Weights of a small GPT-style language model, trained from scratch on English Wikipedia.
Size: 12 layers, width 128, 2 heads of 64, MLP 320 SwiGLU, vocabulary 8192, 4.37M parameters.
Each number is 500 + 25 x the weight over its row's rms, rounded and kept within 0 to 999. Layers, rows and columns count from 0. Numbers have three digits each. The size before them is the row's rms in percent of the matrix's.

# q: layer 2 attention query, 128x128, rms 0.117, rows 0-115, columns 96-127
# k: layer 2 attention key, 128x128, rms 0.113, rows 0-115, columns 96-127
# v: layer 2 attention value, 128x128, rms 0.0826, rows 0-63, columns 96-127
# o: layer 2 attention output (transposed), 128x128, rms 0.116, rows 0-63, columns 96-127
q0 096:484467534546455549511506512491471465542515506546497491538458483491520503498473464491470511515491
k0 097:526508487468528469485493500496490485493505462466478519542500529529484506495500484548523464501503
q1 108:462511512533498567478531522495497502483527527537483520496453494474522442533518485464557522472504
k1 116:519446529514480496484477489485503503530450472474441483511487497530489527479491485540476484510471
q2 101:515514480489494437508493482510511498496484479484493477488529489524480572473517514526469482520517
k2 092:492508474491500489535478498525509475467513538486559533445506512473536504545500515490502527475515
q3 089:453514536541475506520523504476449488520543508534480527513466506480498441488512496482528505486486
k3 088:531490505485482510515471520551503517510474489494448519480533556500485547491497496559472524507481
q4 088:542518495467510525509483485476497527508510507476489489550491537477486487487502483484529497493519
k4 078:435492484488480490503479529544490501532505495515467507437443525506536487506524491510493510484500
q5 105:503461469459507482479511478480544527478483476491499470529572505535505516496516509511493491501493
k5 118:484528529478489489546549497429517518492499511524514440523458518506499467479494506459530476479508
q6 082:485494510457534515518484513491493529517497500491506493526512508494433511529496470508512506492463
k6 076:455543531508490479508535551497496518494520490494472455543487475507512471541477549473520484522550
q7 108:541493465467489491463460503527543505491475506478516481458541511498510525479469504518450486506496
k7 102:495536497458504510493537482424472494465509519492518464536496452493505499483513501440514474450504
q8 094:562501465470536501494482480526524499502461463452504451483540537520475539528490507545463521514506
k8 095:466526480480486486530509503470488499432507553487499466523495458470520500500505497453546476455494
q9 089:490513496506501494524516511471515502487477508504528484491497519538517561452509532481491510471500
k9 075:539516509511494452520499490479547483467501515514458530485537489504534480536475475502482500475504
q10 105:513501447517506488463482511511526523489489509482547530446553466488519548462502541522478489467488
k10 067:548508501482492479540533491458503477481517531500497498529494438517529495480489483474527486469501
q11 084:477501554522467505493517518501471457482543523492459536489475460476522465495515518487507477500544
k11 113:546458457513498498468464478554501519519496526520492557452502504494499507486507498516460497498494
q12 106:520503472466504496491519489498506543475454487474503449527521531537483554464518481496522477507492
k12 097:502525559488496492528543489443491490451460504540486466543541472486484488478527525484517524488501
q13 105:470468436543511529499542477510510496494493496475533511473504492535531495528528531506493509471514
k13 103:521509558470480518535522480465498531502493469479485515553509487541480530472495482471517474519505
q14 101:553490446469502477496474518511509515501467480474519458461513529493486555482502507527486517485501
k14 072:524525512506512471530509502468492523440507531535509478495531463467497503516526491453483489462486
q15 078:465546538517456482517537502432493480494504512523500520495481478521517479476517535480510493490514
k15 110:502448508502522521514471489540505496523475449532485524472499571518448472499494492553505549510494
q16 106:514512467463529488489500506503545515497490479505502490518553555513528517484534475507530475485495
k16 104:480511513508503551524510520490509462487475521527516507499481558483516479492476534504495549514518
q17 101:500497508470492511488522488478514497503506483499522443521507490536481488509537470491517465509448
k17 100:494526483502509507491558505457488507443512470482509455556531437495469508497509476501512512551519
q18 102:509497475487480434523482554523486518489474488490489477458521515476542556515462503539508485514529
k18 086:511534492493530498557469463512505527441456518542538510477511482460489513556568511452520469483492
q19 087:489517527493452503524521499484464470505530487507485528545488426505497479520535499492526454516500
k19 102:489476496470544523482481487554490514546472463517483504505491541503491499518490500542475512536513
q20 092:533544443482545468513505515506535516506477504498539498472542503514515510527498502521480496475507
k20 099:508504508485483537513488541499492465436505535478517505555507480517508476538483474482534498502449
q21 098:516495460505503479479444491534521529492484506424505530465541509479486528504481514527486542491532
k21 084:525455460541477443530482543495533509476507550522495497472518506486516501501489527472470406471523
q22 094:471543447520528453542494514527493538476474512508499521406530535461540516515469530476512545471535
k22 102:521497481488470505559434496521530485480437563542507505492499476474516523534544534470530474482492
q23 096:501498499460488526532508524519504482508541486484497477477528504482515478526502475503518472486475
k23 091:532486425539518516510473551536504499526507495504481485479468496475518504519468528494481476528525
q24 105:450532503516528526478528490485479492476499519522494529523467495520479451517473482461531522450503
k24 057:491537515520487500467499481536519475500524493515505566495507517530479489501496485542489500469470
q25 077:458516489462532507489473547532497517485496484519508503460537503491520516529500490537522527496490
k25 099:518529456496493493501470520502504492427495559493535490509483473460509510510536493485536473510483
q26 080:512494494476518511552486523560452492526504482538479502476514547495540544527454493519507513525520
k26 116:480530444479539510499478502498464509453485534492544529511459439485509511541525509449489492491490
q27 102:550504456482492489478456467523498507497478445484552471507536521510512516494496487547468454502519
k27 067:441510487481512505500540494479450445450526496477480516496482440492518503487481492499503511467516
q28 083:482482516499509529486523473443491473515490508527506435511468456477475484524556489478504461469465
k28 083:543491494538490535493503473510487534488495455495499526520555558536509476507524531506515483517508
q29 100:500489488507547503467480499498466526502481462478478472523497510503490442556452486479501534538532
k29 085:487518499487487496475522511500528452478488515481507487483496512476491521492480484512526472505528
q30 123:519466480476495461489477501491505531483486486482539472479540489490510565484497500515477474499480
k30 058:535502504485489539523554451478506509497503479517520497523575449504546487485517477462508493510511
q31 072:518481474509482478497538504466454519455522515546537487518525517485495469464489511454520463486509
k31 115:491495531504493543499492463532515477528495456542484507496481514533491520467515501555509511524497
q32 100:490484444495492499465492496491490472491526496491501514422469449480512503522496508525509524483494
k32 084:513498467520476532500486482521499489512481492483475515505436472493532498504479517474501456484512
q33 087:477503501486498513485554487527488496476508501456508490486509481515501518516455507504481482497517
k33 107:491475511491465513519467488521456547530470474503474508499514524520546475516495495438503523523500
q34 097:499511494534498489526502521531501518576488531483493521500541495498506550491503519492513533507519
k34 122:519493489505525462523452551498540508497527559513504471494498528513484504501481518457501439474466
q35 109:523492493471477482452495513513501482491492522489471497453471483503520549476465500528517472507490
k35 081:529497493505510503479506467465479515501482511507445511523460472472513500504493523496476497499483
q36 087:515501449537484496449482472490508486502501519463498501499492489483486478476520541505466508488542
k36 111:491518519491509506489484473494528502540517491529462484471466559515510481457493491495487497499463
q37 087:470491505504491593478540496479520484509506515485460494540465501512497465505490512488512499483503
k37 060:517448495505500456501491511479512532545502520487491511456520542519506460486497528484501522505501
q38 149:548480478491510465503455508523517513494475454474506484460541500511483541501509507529479495506491
k38 066:483524500507480510514535492492487474491528521490436495553458495469532486468492504471515467458481
q39 072:491492500499468534479516471462516515483526493500483481531493501484474477486562495488491467516478
k39 153:523482542500464521462514494509488505539503465512470486499505521540469513490501472560486474539530
q40 084:453494482491494513478541488484508481468513520494489532540485503504530548502457477487508548514468
k40 098:518506520513486499512512478495508534504473502495512500507490417492534485508519553454497518487514
q41 089:498489520457523469499494508523532549447484493466488494434493533518502507529518534478504552488488
k41 079:526493521479465553545529490521486495481450492521499545516452508474488513511503495523498500493520
q42 085:527479471530502463468501497480504515500489470498502527519510507496451457514489530538507477474529
k42 098:502526514493492460517485477511533480487523491504519489467565526486529520476524539477497488484503
q43 097:500555454542485500503469522493471513509471505459509509503487517498505483512477523511484531512506
k43 087:500476532478513450517495542524504431505502516522477437505475534492516491487442467524511469524524
q44 086:486475508459500505489511524532482490543512509512493521475520532552533473506431496480522474493508
k44 094:463521498493474502485526465489476480489500492501492555502495469481490536518528500510487499497507
q45 090:545488514445471472483504483498513511500507487531464431528517528491510515473538531482514423496469
k45 090:505549535490552495486449499471487519497512512547534497515498517460406481488533516540481524527436
q46 072:491491510515506480531487547536500505532493490537499557475545522527491517507473542520486510471519
k46 087:479521466462516464495483502510530488478519504516497482490536515490496510490508491498522471494488
q47 098:499515464513492502499501538490494453508505492518474480507527545467486472526476478516527519549494
k47 092:492531508490526534462544504510503517504522517491494482512456485475496508472488520541517434517469
q48 086:500531484507467455479493518459486508518520500452506524558498525499484536475522506539523465536481
k48 097:506515547499497453495540491495523545509515487513455451502496498514466497484466532512471489533490
q49 097:466512495529465502511523522482466458492489507514548492505464494458507467499484476517506541509495
k49 088:480487509516487527518483496519505489530492476485479457518495485527565495515484505465495546468521
q50 089:488536502498498496504472491516489481515472541514493485489493514491495508525468501518501533515512
k50 087:490500501504530514475467505468456485489512516510486517517450531467491490480467516549528518489482
q51 093:455515565491540524533520509523511518495490493501479530467499497508479498533510501484520579463514
k51 098:491502466503470521499509506502498500482470515510488529475544492494507505497488493459523496501506
q52 098:515507514485515459479503535536514523537508519444508525475512507568496517473464522516479442478497
k52 106:530460475479467483528508505483489507459487500512507529478574544522501489512509500506511508513480
q53 111:502481529474493499500513502520509490538500519504466483522485485485525512489481473525536486494487
k53 109:528518503513504502485516485458482532481503544478509533519516466496458498535493531524478500513458
q54 101:518477529518483513488451507518526512575513456513466526500540506560509482496514508512512477553505
k54 109:501520488486525418486491522481494481467543507494527448484531530501495511477502519509506463495504
q55 099:533477446516477551487484485506487490510510502491501466517499480499533507506468519473470507522507
k55 099:473483493498480483488497531503510478575512488478523463478444489522515476482505473487514484525512
q56 085:513479517466489528524453478513512496544495492478489500495531502532511494506523529468487420498510
k56 086:497549457449513449506513501496522522476513506523513485492540541505482504461526472512521490520497
q57 082:538533506502512476478476492514483480529504541492453478510487484497473507519465517512495414497529
k57 085:522497495508534458462456489450470497497494523524474520524482551479482469511477537534482488500484
q58 088:499524487513534519543509492493486494497469490539535478517453517445525466502482494504509505484478
k58 087:484498503518512514461499512507491461519482537487520505528448467501481532524487505525479535491533
q59 093:477479544514530478465513488495485442521486519527486516518477521479472512490471466529512482512498
k59 098:466517503519496478479522438482495545458505472476488557511533450503504503481491568466512495490484
q60 097:506494516490517501520475522506544501518476495464488531466541517535473436535507531526520520505497
k60 106:507542488500510465525514541496538503450510507494502479481557554488517512482498492504538482502492
q61 085:513512471536499476466486513510481473516498494490466503485459461501522487468475499521501444559505
k61 096:468478478532487485509507481493508492505470485473517499502503505503565491521474526485496542523529
q62 103:484500522491498493449519499506512511508464532514494483516464488447533488478509477516518487504512
k62 110:531477535482495521508513448477464507507480521478513529498474544530511519526501516495522524514473
q63 090:493482493458510514488499513509493483473494509489458531528517476489508472499497509536518525487494
k63 094:501500510503544522504532472482518477485505512478526537509442539511529488491480507492474529501474
v0 076:469475489491543504498476500515486516515493478482437495497522483516539495467458520516524528458513
o0 079:479497503478485542531488499507500550504512430495492530532514472461506470476569486513486460508522
v1 073:463500509573535540542464545498507465530505510510481511516505499504519480489470513456482504514527
o1 072:477481553504490500521523475501474444499473474488530496480501486559532534500486461510496498476534
v2 073:470523487538484515480490511475539480501511506500545472478522480530508493476531498532465513499475
o2 077:534489423487474503442485513510481525497472461474490523508561556514524509487516471497510505483542
v3 087:493458502527522481536498498498507517459559523535536502475502503506492512491505534537480489485501
o3 089:527498533514492531480527492478501474524502512541522497542477461474476466490538508475474456478454
v4 078:482446470436520470464479474528500475520522506501526492474489493489532490494512459521511517480484
o4 078:506481505504481519563503530502493528472505467508475474545504472469528459516519517498529486483475
v5 074:558516499477502527537520465488519478517500513530481487510470526482490495490528530519478505522520
o5 072:500487535501567504505498480483481519489499546515519490472482478497462487508448529499463493487498
v6 084:520462504456501496534493550500515470542488520483438464534510520538520543518484504469540513496511
o6 090:476534500468546484471535524443485488495503492505506476505452486484471499490484502536486497467549
v7 082:467510481528532534485548496503485520442489509488515491512533451486488512490551474513513480515475
o7 090:489513467531480436432503512499527492504454521481488518512516506512525523522511533489522519461429
v8 068:528504522495502488517532489523483496455507512494481524525517488460550500535515474466497557454514
o8 067:507509485486475460548515494497473524505515572492513443485503477515508443464432489517492498501487
v9 074:506507531523536519517538481520466526525497476547518489475493482489498512484514514498520513491511
o9 071:509510525550497506549479470503496543515516488487498526511481523478524513478484475460489528505535
v10 071:508517506489506554479486511502493514514491470518530497498496471504497497449527489498480509467454
o10 067:550487454541505486517517522545503524506531441513461520500528534542516526513506493507511477544520
v11 097:473494511468476523510505524460501518517495509502484499524458499500519492478477501473519499437468
o11 108:485451565543502504493516465467500471474489518486521485505463463463514457517544503473509508514507
v12 075:488442463485541475464494504504491466512503482506466498493514483493484496501482495508475553454506
o12 077:485540500455459533536473473532509552498492479504479485529498514467486492405510500507426503506532
v13 078:478489516458528550519470488513498457516478478448506467520455468520474511455480463465497522523501
o13 078:490537534504522463477508494535494536520486477494476518529482499479495520477462502480547503498512
v14 072:495470534512512517487474462503524553493526488480533466512472485517530483568496425455485512497465
o14 064:496523496525482477460495491529475535491529464503496486541530509448513478477439505467524499521481
v15 084:460475528496539530542534511523510514481545522509463495469532491463526471498469520456524499502503
o15 094:491523497524512486521531487526489472511517565535472511488467477510527495444521512462460457511475
v16 070:491468491495522522474506517517504437524476508526529475491489463458470506548472533515471533542509
o16 072:472492502517459487516490486512509543506528502490487492501535506526553470516455508479487495492495
v17 074:479538508542509470469476499503518542535519489509499516505522515490524473504485549535480524471494
o17 075:492465480543466528435436463476482513474542471496495541512501522516512526500505480509474527520524
v18 073:534519467523476503503527477465491484541507515497510525516505478506465487523496502492478509482478
o18 078:484479490485488504478498497443535517512459460480563503464519489540473522491505520538502528477533
v19 073:525489513522493496520514516471501484475474507518473505468480517498505518531497503492502505448501
o19 068:513521527464495528508509505514484522536491514523512447477486521450557527491476539479471474475550
v20 095:525449477533521528491495468532520494472512492486503479528519507482472519522530486522507466522539
o20 110:494503473521486463489543499491511508507486444473517546481531494519509553493500524527503513441494
v21 079:519530481506478526480521537509495497490503503508524473510522475523507486504567527462476520471507
o21 077:507495481511500489423513484512495471507510542453537491518494500523511453533470473499476497510489
v22 072:516472518442510478532507464521499478494510527539496499480507523493502503482458497484496476517531
o22 082:492542525496479476558535503521482460534519530509506486491462460481472504473531467505489483475515
v23 084:487526480464554519518463497512490482483540500490527500492480474487518496507466453489468452494527
o23 076:481503463511491510504496476529508509537476503462455493486487469505535490513475522509515524503466
v24 076:527482484452465485519446519503481465529470531523483482516492458518522496462513487494520491439509
o24 074:509506509475542527481519498452479485480479509474524484517457485476504497490461469497491472485514
v25 078:513470487538488466490499510493469533457477496519486474513512529496513497530469475554485471551508
o25 074:504510457473524530475454529493505518515512428481494501459531481506546532444501538540491517482451
v26 081:476520520466526484482488498520462506474528517515507476504507489496483500488535454487485517448520
o26 081:488516458524458507542484495529487513492506500471492529541531496516480570485554455462542503516485
v27 087:541497498520513490473491480543491494527480468499514480485503499492499506457526464506456495512494
o27 100:523528512443526504540484502563505520493496465494495516509542540513491476511499478558503489505507
v28 077:541445496487425494500514513485487518499504508519475544494525486525515520479540490533542510513493
o28 076:522489564515506480487488487499506489495485578515547492529529518479487481495492488536482511485499
v29 087:520511523502487526486560487451448538471526477500514508527560529489525508520503493490541511515492
o29 105:484490461526469450489509506469485478486474537493513466473501532526493541466437538517507544500510
v30 076:489495507493544486492504486495491507483517487466527503476491498486524498529497473483488512538469
o30 080:503521474519470470482525503543516516544477482501455513510513513488483521503527503465503515494518
v31 076:516464524514508481482492527475504459494469491498525470489486502503511533504511462498531502501465
o31 069:520495468474545523501512533484521492500474494474493518479479498453551454504481524521497528471527
v32 076:479482502496499497513502435500483509509515530519507508522527519462504486482522451507523512519469
o32 086:525499507529517482489498496455486497469515542528499495536504455503489456505467502489523481482460
v33 086:542499529483460516521503487479500528469468478536480477530498442514488513494538475507527494515478
o33 086:494523511521546459473478480515494511523505500490534478504527493470467514498469515536520506511511
v34 092:551493483526470526480499478515531525532475465467492475502491491533460528455495508511464483528505
o34 100:503505530461526477512488478550512518499476464493527542474529556506480524504509497531510508482518
v35 085:473508455516491496499471540521530491489488482525523514456525483518521518497521496496498511487500
o35 088:499509479482475526542524487514510497499516526496446519563497477511509479502523486512479478537499
v36 071:492520475528536433503516482505478453513511495520496529486498479508520467492499480475504476524535
o36 067:493462492479498481517538461512510503498444522507470526494526505497522475551541509529481503515484
v37 079:489487507515541500511403555510487524520488480544518535504508449517462484529510451483452546525509
o37 076:527532518484483491481513473545518528555524461490492467570514522527498480488486439522493507535488
v38 072:494489503525515516479515493518545463509510516467524503495516506494569494488518494545539503485473
o38 071:486466477515469508538475502480498470452480487506494535550466535507558543449500488461517528468510
v39 070:479493507493478493487536490499494539489527520499494486500467462538551553485506540485521470470502
o39 071:512488536525514495534491498431490502465497509478538501465483464477467462541500492474546449495460
v40 079:503548477473513491529496497498477479530477499504499504501498500492521511505479482456530529513483
o40 077:439488478498512510491514468464494532534493503506487475552485471498498463510513529535548537505567
v41 071:481483509541561546516491542491507515504525515484520516493531464517467487501526455465513497503511
o41 067:476514498501480493499499511509534439488442507441521492496518505491540556485481472500475544465497
v42 065:516469487487502497490492468504456499480495515486489470485499438487505496539545439498463501493476
o42 062:528513457481515456491504530544515551537502515487467463501525500507484479502469511512481462490440
v43 068:479468495501512495499496490543487474509493467506543468529498508504525479499503473469489516477479
o43 076:500524519494506468577492500544517502509508499507482512504468528508481480511461482537515464505484
v44 095:474532496488471520482503529459541544522476512467493475492484456525502507516512539516487491514500
o44 105:502476480506512495379473500483508497473480524498520516490498525497491520533493499461469530518491
v45 072:500527482526455457503501524510539553497504519529512534514515500500464466532513507480449564513520
o45 069:540497524496495480513517485489529562497537537526537485468524537510502449540499443483477481509504
v46 079:508533507526449488498504508500488492453559514513510507500525523495439499458530494489425504500523
o46 074:537480481490499557516489446535504501525512525519536477484543497514483486496548490516486488495480
v47 074:494484505488467485508493518493505544487500480526551465506507479503493470509555464522485526552512
o47 086:516504439496532498519474522563499503503489515510497484468530550491511545505445513516480527492494
v48 070:476527492480512482482442480515494494533508509471509537502482524484551496517488480518554532467487
o48 067:517496476488495502522520520478514544461482522502482521523507468519481482474514470492550490510497
v49 082:440545492462501491501511527508486499538547491487475513448518512523547532498461507533465488483500
o49 080:492474473501456504527467494500506486513545488489434517504498496536490494494554503478477495549533
v50 065:553505471545506487477464471490564496514499488517486501494499535498494504478524486492517519493508
o50 060:509479486473519533526463500501495502475512494493469512478488475464560558510452493532499504502516
v51 072:491493528541494487492488511524471479484506522459491566487505522505511515461554512530530513522494
o51 070:564479461456494504498507492505468496467515515505499466527524471509520493473480496480500475516489
v52 090:515458475500453516471486494465504516492498528440432509542505468515528537509469503513474478500535
o52 096:461483486490487443428480521457522491481500464482544514490492460466504504502469520491530549472519
v53 077:478497506472529496523528457481479519541490530530534461480492486507476448537536486480509476494474
o53 076:471520533532518509522494539492491477479482518475494495492499520502536555501498517481500509510473
v54 068:545524437539493502493543466483477494454533546490502510488477487485515514509562535472472512476528
o54 068:516502473485452494491490497476502507494468480492536464537513512426465488502543498464521489449470
v55 076:504474504521541546545475483504509534466512507487493521532504464504537509505537509507488482507505
o55 086:514501501541469442455530489482507475501493466468548515485503500515472539494491506505474503449491
v56 082:503525493502512486501473489511477518490506480490483523478509513502461471523512511513508473514505
o56 077:505453493545524491535488496513492512502500514499459543465520473554502547522568543547512467524453
v57 075:521438503471513520493535478514494477477520506506452489492483539469544498485445525477471463526502
o57 083:462486538496481494595504483522501488489512475506492500477513454537516483464514532491529476500499
v58 071:511501525542523471494469521511503499497506484519461509504509508500499482509509514465531506455525
o58 072:529566566528506525551528471524524497484525500502519528510515466500481502483507461502498446531505
v59 064:487541506556480513519505523475494484503459480526512485547486528507464518462473592472540503536528
o59 061:454504560481525519445479486481500450516489466521525517503478510499507523550498505482518537532537
v60 073:493465523525491465509493514522492442433492531506470491506501519453490469516450513475499508472534
o60 079:443546502460505531546501484516505509531527520517480482499483453489541505454522487470482497493492
v61 072:556478476480506528522494510510466511481499512521481496502512478515578523474482491527494537487486
o61 078:526539507481489471568504515544452504554539498509480467541474483509501477446467482500527441513521
v62 082:541574527519538509501494452505499495458502501503499510507512500472508503461493501469485520473511
o62 078:516509488517505513507498469550485537477484509511486493457540508522480537504503530496485482512507
v63 073:521440499520494499505486491492525480469496520519469499507506486508504506498520473479470567489528
o63 070:502475552494506486580492509553492528523518488501535472514527484462526486524483439470490458485516
q64 172:494510512504484525488495486520489502504568549530473541501486496488493504464491525484508484449526
k64 128:473493532492469537525525504490474470518519535483503513463454538524520490493467479514524516524478
q65 068:519490491482518509468512499442500501507475444496525483528461511477483496512556465489479499506477
k65 098:492504510483498516501506480504492512519553604543481511488475509500553503481489532499528494486501
q66 056:532441490524498490507499508509534480540499484554501529536527471460519510517482481495490503517516
k66 078:487485499482486529506482533544487501509542564501464550487430506507527518481489484496536501507473
q67 141:525484494493514477542500534523508521477442463485521464460515505476497498551515466512503538521481
k67 116:517504462539476466507451501529551477493515471485513514519554491506489552479530489470467467478514
q68 120:508503506488496516471516492514481528510571533539473556485494495481485477459490519491505481449533
k68 083:480467556451515508541492485506502479518514508491514509480448525563535489509517472508518528512454
q69 073:528468501427479497501514515459487514492504468503491493534491523520502534504547478487511514527479
k69 095:454515528485545530446526476498507562492517520547483497518495493491511461490512535479497510476550
q70 091:490513518516481533455538453486507457502553538513486523547490487509500478447497530496485466468555
k70 094:493492529479482514525519532473477522521497518514506499465460510494552472539451480533546512518463
q71 089:523493474511519480488505537519500515475515506531447530517534475481518484493480509499509506469554
k71 078:465498540469481543507452496550504487546516471497487554459487540534485529505522442497494505532486
q72 069:490487488415488474484460541470504527508463483491516464501470458523522495494477450486473493509437
k72 110:513480500488496514456525451514517530490485462483494505531506474508448485492548541495500521472521
q73 136:521517475513486507521462476481481477483510497511502504541503502525529533499498509494504500534489
k73 098:482496527492490498513544504489485472493481516520518482510498508491504500479466515494489499480510
q74 085:502501498445480513458504468442492495501526464485502460524482506527495509483492498499502475515505
k74 092:516526495513528503453557514438477525491495516518514465513500511461524467522454486503512542508506
q75 087:466520499539490523449502504509512487503516501455470518556499497510498493482514525517520460500544
k75 078:484481516484502499526508495504476485470499482486501489472464530510477450517478458520499504532477
q76 099:515513479509529520473520483485462437493471505483536504512513504482483521556523530511513460541538
k76 114:498497542531493499469463523497522511494542500493475534498468537497522489463438489507496471498495
q77 100:450507498504487490519508484505514532530510525510468472486491472497483467510463519495474530468527
k77 086:494455509449492487498491504519497500527494460467458476462502515501505540508526473499482496508476
q78 094:518508476509528503508473482479486477487486490511507509535496551525532550521491532512500469529484
k78 098:482528460529494514466516511465499485463488539510487532500509484473523492488464475496505528475488
q79 091:481512503521519488514476498561502492515524504501509466486471522494511499567478505493490530520485
k79 098:545493471506488476488456503479484498499500524466501505495502495499535525498531488531524476522450
q80 082:571506456465510501567514503522506499494518508515425526497495508509518530520500474482524503526485
k80 092:452498501487492498526495506486521483480533518534500497536495500466481543468514518459471493512473
q81 111:442487433489506495493490483497534472476508494467494473473490514520492516493507525513475484486494
k81 095:457535509514524477508477470501479489502507517498538502518517511476512525515464478470484526514499
q82 090:516543506512457477486492463486475482490506524495491480513489485503505508464501503496480510514502
k82 121:546467502462446527501541529503475529540476500505536502493495452479546470534497499546538512525487
q83 098:503495513501527516466552450503522479494514515511492538544484483495492462455524511515501480493551
k83 066:493476531488483500502448523509513532511463452457512541481484487542470509536500499478498505485480
q84 075:479478514483520518492502485441472485483508482543522506536522518505463530458535529501536458483516
k84 116:461510498502540545469543488511495530511484504497487494503498549493498465479457483470514521508505
q85 122:456517505516508496470477494443490514502497511472480511530498519525511514495497562521450475488491
k85 072:512518462504486509518536494457466494538462515514485492496503520488501499496493463484511547482513
q86 091:532503497522540479523469443446514493499532509530493499485489519500488533488460537538490506487471
k86 115:527522480499516450489515514487529494497469525471508495546520481471498521524493491485505472482479
q87 123:470519502510491494476467490496468488470477491481519492474496514498479532521447509482490480503511
k87 099:500501500503479536510494498470497496531495503514482524526479538520526527485488486452500539491490
q88 087:483484511503516467500484504475475490514506525503531495465522527529513506502450468487516506509433
k88 116:490511502507486516484503451487505532496470504529500470538519478487472505498455513494503454457506
q89 110:464471480462479508507570506482526499479486484493518469458507515490495474499487515546487492471462
k89 083:450499469553472526552507489490498510504509513539461478506489513473474505521483496493499522496521
q90 085:503513535482498529448535479481510517524541495491541482524499486508516501446528520468480490468510
k90 077:487480534506514548462510521494520536507503471519456488496480520501465467507504501517544500513502
q91 095:495488529472477504460521519451523508486508503511516509522497522522493474493490508526465457454532
k91 076:470528478528490506537487489470476521495481470510504535518569500483505480484519519473469511493537
q92 090:514509491566483482501488494506498496489574507504455495519459519458505462500517513477501484484512
k92 068:517465543500518469467502471517519480568501505492549527506473477512527524503509460521518477522457
q93 086:525481566476517510511550486514472486484481521558490502484478525490516481532498506525510511520516
k93 139:508514432520497543505460527488540507506495489454496538511525480493457524512497502496501465498488
q94 085:473480497566525493544482497522515522525533512517476487461505500478525517520478464470538567518473
k94 133:523505476490478453487493509510490463488501504499521480534553491470496543483507486499478444475499
q95 119:506466493519505489556468505531525493506493475457534440484493503501495518505491481460507521515466
k95 056:500527533519536471509529485513487537522501523522483553516484459457528483509501492491534512502506
q96 108:509505487515551496506494504538485524497535533526504437499503473476503521521488478494510507475526
k96 097:521496527478477492498486512500521473532467483475508501500495507526458514480490493475475446500519
q97 098:479484500460505494485496519502531492477509510495507521517511544520475484486492508480499493455481
k97 112:445519475499510467514497446487491515499462495493496513502513459494427493481490488529484545479490
q98 109:519537494470495492491485519512467481523520507510482487496501507491530517479483473496477525492512
k98 108:539509552472532510506489509476545504494507532554512513509462506492495511473531528501531465523473
q99 119:466495490471529477512508511506501551520494479530506497530519527552491503472550473478531501550457
k99 126:502498489498532478455483507511494501475486480468490479520555504494522483495500497487486476508518
q100 083:465455504452471487474562490505501530479498497483525456513515476509509460463488462552479494524529
k100 129:464520517467481512509530485488483537518502483503489493477463517537489483499521518474498551521528
q101 117:515471503534472498447506504439494511513518509526466515538495522514526457497503512518491459485525
k101 068:528527458462475511504558441483504502490512461438499475522508486495498486520533459487473542502483
q102 086:513482480490498492511498503489519500505483495542509524493511512475494507488529519512479506480494
k102 139:529532457527509471524452499472518480423517470474497507523563489509525506484481515503474467498489
q103 122:531469466460491463565453522505502504499443482476491455494536508525498508552496483492520512538470
k103 055:508487500512547494473461498537464485506488531508502500493494484479518520496462475528514469501512
q104 094:536524508480520508499486488497497499497562518523476527500442478473508496500522533472535512475496
k104 064:501483507513515503467486523510524509523499485481513494526510483504455499513542514519471478511486
q105 078:501536489509476499519491502496541549513472495499500522470498504472475444488518492490482538425502
k105 112:499485442524556457520511456500533462449546467477504497504543505497472498494542521513491482492532
q106 105:544500467527464471524502477488461516510490488485508469502482524490513480493508452477501537519480
k106 104:534486523482529510488557541502510481520511546550515494478446505504527485473486497522540484521502
q107 112:443505516453509501523483469507509516552512519515465494463515513518483496497522464461491530459484
k107 108:463489507508470481487499508507494510503516513493486478497514476515492553485486528517533461498513
q108 106:493482547504478531517500480457481510507495512427448516502456538507531472516518501464483501509500
k108 093:516508500510502512486445493512491549508501478514540484523541432494479512506493487471507494530497
q109 107:482519517526497531475472518487506545532498529467483508492482532550502515514535469460478476476480
k109 116:552520490532448455517514487501510508483497448493519489506563473482513479516509506461503495529501
q110 116:512465510518535504519507526506511520537489508502473469484501514535557527502516493511511499503503
k110 116:528509505466547505473511503514490502520525503492518510514444485478456484490510496543523454518482
q111 106:503471551502515492508474476484481491519484477541508485503500495527527455464528500473533511485517
k111 102:525511459499532533465532470513526535526503461445493490505517482490450500478515462551488467525535
q112 123:505495476491536488463531576506486507559473472458458479532527460479514524502481492489515488498541
k112 118:509540467475489505512474494511506508445544516491457565499452517525522485467550462525481534536471
q113 113:516503442547510488477521482512483503487505490542492503538461492495515498487490504489506485521490
k113 116:469481519472454493508525521494547505513520490464510454484480547505506468520508501456475486486455
q114 099:485516526507515531486522506506503520480495501521542503472485463495454511471525501535514512534520
k114 105:495437455544519506469499493510525481526495480500498533526505484514488516483483507464489446494523
q115 103:462518497508511509468489518511489462473519501461528481501434545516529474552491496499489519511513
k115 105:490453539502465498509480460526505510524511499488526516513547483485493495507529513452521463519467